Part of a small language model's weights: 2 heads of 32, 14808 steps.
Each number is 128 + 32 x the weight over the matrix's rms, rounded and kept within 0 to 255. Layers, rows and columns count from 0. Numbers have three digits each.

# q: layer 19 attention query, 64x64, rms 0.277, rows 0-19, columns 0-63
# k: layer 19 attention key, 64x64, rms 0.275, rows 0-19, columns 0-63
q0:156138106132103128142124134115107158112115084147138102172110133079101088080072113084073114203109095178138203139148142139123150117129110121149067123130069121136125161148108131170170112147082140
k0:150144125164095115171136117103145121085155194155122118149092122112094145107058153093086081169140124213109179144155104155134108139151158110088077101124139118122119152152145141121085130167108076
q1:112103156125173179157144126168186107119149095109157118147119119156099123102140052077121111117119132091107099124133162157109060119112179153106097124051128176108111138134095110096141107153140092
k1:125124135140134089105125082058184080135185108109085167166074165168105142122160128158146120204120132102135136072106080080118084113089119122084135096112109170104153116158129164194092160148140067
q2:129110105115114154150101099177114133111133132114147085100116147079106091124172185101168140121071135083113080082120158097184172141106150100154133101145168103151103078153126103117135108165139134
k2:143073074118128090110117125148112126131111162146102181105090083147146104134154145142090070139142138145123133142123141113139089127138091180119172095149152122152130144081124101104144155151189113
q3:094084146124145114113125121099131104126123122131139171144136121155084179122146091101132123120168165131141017082121148140112177084140090065055115109133160053122137108125119056140158105152135161
k3:131076145158161169106155102130105158125143058104048204135120124164151146123072143147130107121113108120161177196091128168205158070127074081121160143198130053185115142139148093157150102131109144
q4:090132175133098184196094081110129139152137163145185184116097141127102121086094173088120132100136139185144197092103087131096114205164121114151154145114119131181067133114150167185133085093116119
k4:158118111131081127170146128118121116067147158173133150128139118181143140077143098126091116116202124120128113130134190168042147165182111107121097078106148187121100094130109160201119137108086109
q5:093123119173149128127138137142137078148094156147170093118125140130111130130106137161117186099172093115123234132097108110121169132119140143106108121168154169136084093140065100130145125128129177
k5:105115139174117138145182120102160066072138147100138113118169150140109140157158165184133104101188118120078154142124107102125178136100134145121095157164103142113103112121108114143191132151128145
q6:117134084201119103094134130171156117114137103144138109137129126140124114145133098158128112118133154124107127105122220150093154151181110118184114128132128197158127157141132123123088142097168151
k6:105120151162106115140121174172134142105096106107127085160154132147158114158138164136130083166122112113092080176144083177103092175163129128095138108143187127182158120109149177108116174116152130
q7:131141151150146098072156079126125067152204137079131147134107131102208133182129158115137109178073103130120140085117117097169161100114117134071141190098164104095133095115138148094120091127094179
k7:083137094163181103176098062170100135152156140136159145155134118128151021144127118142126160155138108104162201100115079061108155073134115091082124145138166129079141128066150136115133089138112157
q8:095129134136139145130110136135152125142138157129154094138188130126154069125144209088105043147100153138103142117153152155097094121107169109171128199124161123127135149057138160118147132095164119
k8:125104151134151071166133156158124171132117107124155107153138143164132067077166093071112103134085145106142127117163173114077091094141148156144091118130146110089141154091123112179128154164108120
q9:098076171157192113158084080131102156146160095147131104098167175168122142139077148095114110133088133111135116157110159147194162132108057100089125125150129091133132097128158156096157104081183158
k9:160040101147137053123129136192103096182178150163119169127124151183151154145125080179133132140097147150149168149104096164074209140168078151083122133174128096102094142077191175139114124103122130
q10:149208081138131141149116137129127151106127103141144144162047130118149116135071127127117104118160115140125089135145131066088097128115122153103161128112147122174116119125124152160176154181105130
k10:146133124130150155192080107094107152129144089088145150076122137082093120117055142064166142096140141085151118164130147125163102175178151159171104106100155146181128064163072159121093117137139142
q11:072159139101098174123140125120059128098158157146105162107092186150104116121158119167133100129165090143126144123134142122085071114141147100096120136118098071139130132121116184099116058143144138
k11:162136121121148191114110133098109130125098104168136164073137159144096155182171146125111119158124122146125122085191144132077083140173132147164139122197106110105143116128081138138091152146095116
q12:124193144166122117136107155078127113102138108144113139084115144132158122049182133113087136176136142160085110156156122136131142131052095152100112074113143131103076109147121036160117157129089087
k12:077147144120133080169137106100120139121173132117121163097120096110128142158177136131076143161131123169103111078133097145136168108112134127176092044104132130120112098175150091099100066140167076
q13:140140087150125115107094153082179085066092136193088142111133141124108125154098146112089148161145150108079130127120135129160072183176150140139076152102070155157102133139129143106145142159172196
k13:146124095170116097118116125135163145078136094196178128125111119125117158189132117077120099157101129129100119155127132088141092201175160155124087154136116143134063110161175117125125108087157163
q14:123117142136118114143127085138073113175166206107060116124115093166124116108141108074122125124124137121100128135143147119127094146139106142116085113210183126140103152152051164077143170144168164
k14:091104145107113162171131075179127055129168145120070130148128089132070133146147159107133142095101110103129127142109137148111112137072142160115151179159076174188104154135092121110089134142109137
q15:085095131110153123149130158158077109149143140112147072130103157099144130131174116067067110118144110136142110077118155110144185196135178108081141124147115213097155076128147102156134136151142140
k15:147066155145165107141151143156159101132145114090102117160087142081115109118125085134056105166209120134153097142146178101134150152146144110074170111188117147161179131159140029141125132173125141
q16:122136069113124086152119084133116143120128135146161121096147086155158066116115143203127166168135106089152123115124101155164052127153076151102163074115150142101099176133142141151167127078128147
k16:055106126067092158108148160124131085142130172104147103103158063129146127156097165139168117121077185087168097054114129097139140167145194147150150116094132183129081130122146160134176161105099160
q17:156135140137166146178107175107057149125119147091188177111141167154158108149137101108103146128157112171149102092117168116107144132074163106154155104134145084091098125160138125094124060063083105
k17:095112147088121103158148163183113144132134094093121203093140167157156145127117085133154169133171088212153145089135146104105114130104199090163168139128147085079142113130094131124133185106115093
q18:138107057120137153092138141151134135101120129090155204090138140169133130112126139116214112111119108121125106106145119153097130128103150131169130101099143192132096152107131128180120081136177113
k18:126108115086108180116119094101137114089068085106158187111129151140143108098130177109192105166120111109098064156168146149120124086140166117121136056112174164166133169108154139131173145110166106
q19:201089116114164136153164133129131146068117105106101134143161151139129122149146149133157125131115132167148168160128114115136124111095127108107128140124103163116148161065087099176127056101071098
k19:135103102138123138136137139132150112061141169135126151127167184124095119118121130141153146131130161174128106100152133178145133092098136133113144107101095109072138185099121096132126095087059102